From a checkpoint of a small transformer trained on Wikipedia: width 128.
Each number is 500 + 40 x the weight over its row's rms, rounded and kept within 0 to 999. Layers, rows and columns count from 0. Numbers have three digits each. The size before them is the row's rms in percent of the matrix's.

# layer 3 MLP up, 512x128, rms 0.0786, rows 0-21, columns 0-127
133:424509546527506506510551498551500535523502484457519466474478469529483589508506497386509519518509448437518519461494500480492479496417468557537500477480476481436513547432535488558429507544458527586502519515531450567531476491528558537461403466494473460454523502549439524547473517489521502572501426532533533444497452549439498574491495467568494490541408518497524525504505426474508431497504
108:542564472466509462502519467508518436511507430494450481549545535434517461553488480529491507553438469573524475469524446568507484534614520505536444455592500520485529370542508528460405496455514548458554458452521524444457520528540487466516553485501472470496487481468513530501465470511514528482489496492471539406518525535532528485517470459408507523429537540524511535532524540561521505521537
107:447496376470493481449514559495571493459478476491523541523465479483468496510416504482472398547482529468457502458580490524498546469478478560456435564598508546502491505527514464493532512526484550473519478588438495448456488482494538447521598498468444494563488527425555488461511553475558506516526463513525522550563517474521532464454494493511481537432507539499478481496568538539553525508489
099:516507530494512507563497440564479496516537506536522593494487495474549473497529524550549481498570564504490509532435504531521603451519445494498591559514530540538519433452478438487556448469535548496562519449465436466611491471488575502516478468545569536528541449510526528526499498513473489510490555517527557486534463510441590411542488493495486476549524472470503484524471471527486459479432
113:481491530482479537524546523558504454538518511398495456578609532513536418499531553541495558478513519476498468528538468444514463442474474469549507552521485451499510539499524487474453480558462474469549583507503472450480558497534558501457471415501391494418455548490545535471538566515559468465528461479481478479484499545509480520540542492461478465462514505506490593461485530457512493467421
107:464457465548552543490554565506496483487549513471588442529484500480466559471496532443514524530451523508523481500578419512467531510469500542458480529535457539466509487446527442619500512523494492596458489530570487535487481542529513468494443463522462439475550516533441482623495476540500584477506447474476440457506494552425493548532480449488486544516480497524460507516513461468510549444538
098:411462520469501542512570475510470504478557494502446480412535490529455537528501501429480491540455456449555543499570486519447433505515495592483497513519423511493525508442493552469480510518447476534535498415518474531504506443488558480564467475515546491534423497533493562567534487404453476485564522482523578534520509521529627505536495510469487488503487457501565491506548457524493560497519
116:511514444577499486480516503530473405406508498413430453541521485539450493544477556404514469501479440511514514522510497505528524507516561480526530566444534523473507525503479445514433473472478465529407569460466522525524465431546499501513451527506512461488438481483518533489501525480512535508497392499549502544426494557521451510515470554469520459406496594456532473537505495571508489508491
121:411525497481464457488527531596502466511507486475491562522519480408488482482474536531549569537504501490434495514497497474530543471466535478490471485580540499520540560550477490526528506491444525466515496626513481483546468516486559541537434460483473499538547530484564533490520564528485475528483524556553469498478510471482508434532582461437518495505466412480423455554526432413524438536514
092:508456450426532509515515482514541521476474483536465504508476513506547538497377423509478467516530445514538447413545467526482512502556467474509486543567522516505514518489488511483529518500519513557448560427390594396499442497453495504509478559517601527501553488466481488471464433522421524513506425492505498550563511481543481502492519519526526461461493526485433479538446573518499462519506
079:465544581512487532474459492522530565520521494516524492504548460514502468468505529487494507630574511520555474463534523512532529513496423481439530574440419536459471594507561545526497538491492493522516545485521473631484459475543510426439454456499462479544502426536533491442516508437444473442500476510482480495536480555498550519453484547515475506584473490547453513522542507464501518521482
092:469502533518521418510526483530439429470516439561483491599493557526421504511556569489562532453477478477507543507523482472493457476479438555455561528467532448459517547482509463512526474556550607568519522466521504538522461495542492406503520466512495474567464454479516550538529549520495464478538510493467497504477504528490481516538527468471477493542469540477479522609560589498579489464542
077:537524499450447479542527565531529467490512456460548540566540575497494531530521462528498520566547471505505523515515514525499478522552488453581512389557484497482506539493473455538469469434558496483481466488516579555499440429522456556507492569530550462534441425479484519533541462515512521412530493515542468481468484509515485527565569495388538523512541538484481502597469458538479468480484
103:482515520549436496489469561500492358449501468527501418471537576484486458604508526516504529455478481518493541420523484508507485447472540447489527566429460424488527516545457553481508439541480489499488491473460508500536575513507454475482555524480457528485488501458511487518551519492574526421499529552455414525489534477501502530560537472459555551485454457500465457522555537538525470451543
105:488440526489539479487416593524459578517435494460507513496450454544511501503568468547526475510483444532453535510462513440475432495484531434451503483467502526530497573581446535457491490485518564468563507474520449479544505519470535576574514527497552529519513586516522576514450516441501525483522508535582537490482497536536504432531454467468522544504570501505511486571502401525449496504508
104:484509483497505534549512572526528492534488438494458529547423529515553576524473524519461485557519492492491456478476515548505469468428502568476495540531523609523516487555494507523463523410470547485504512479466420456493476437474542458512486559521537478486490466511510487501468493468463450498502532459532520476455530431535562544487511549489476563446482431474573526531466562440616452527596
124:552427450433507520579482464573536456524547529485525471507529496482431480494528459515496520619533568524515483547481489496534528452451506524578529539500440544436481519522553494579440527470476408461535452555471458448503471475471565488532554473535522503477533490437488472545476524415537478515479440474494492458453475504518508573532465476484492489462545526443522493462494537524570454511543
085:505476420506529552485446506567554524502531539420529515521516545528479468496541453457495444582540421547461520555498447442447463509459431554481523536549510538488485524448462419442529502496486501490532493472556487536527610453548489489485489488510487499490498508525549497483473501477506531388521482450553516457512554506544415470489534430463467519483501463415504521428530508449548468484508
107:523551442561541467483511542453507538506495498577455508466491479501540506531556497489557508559512512507513488451540506570528588427495549492507484493529542527526483488502507475521532445543535532481568514466513478503487434503525498530428550544432542497572588420556503514476528545519493489458493459523508455392472423452503476484581449399466474487520504555476586503501505460514526527512560
111:528585533517528463506492491489493476360483485496500464481462526516424537428525487518456501460523482529487553452506528491490468510477500494483484469520509588475542521456458515422476597498453496526456438493529514482423442400462478462542530488489432497523514426537506518563475510515540464493420497484516455562434508471513523476459483516565453495515434508550499470529521565439489509479582
108:457498517495523540422515444424484567465523526548523463486492449536455601437510501462466543511553467517493556531487584486485494527446420478540548486517525471536508555406494545514452435457611512512508500466509457573464521541442500468497493552511466458513467518503535489530489480471505471513480497476480588481544475504577472481460490531541477412479494571499484575477465519492498433501541
100:470516488528543536502461551567512546475560515485474440434517458480495566498563515533466475553427474554535502564442536512497474511487460587461447511579477521485494516570529516562411547436509554528520398528538513552522488525486476455514534468526402435524486534523486512524511461497504428495440467477433548450480541529452523525457449491505454545468471414509506499470509490473537497496482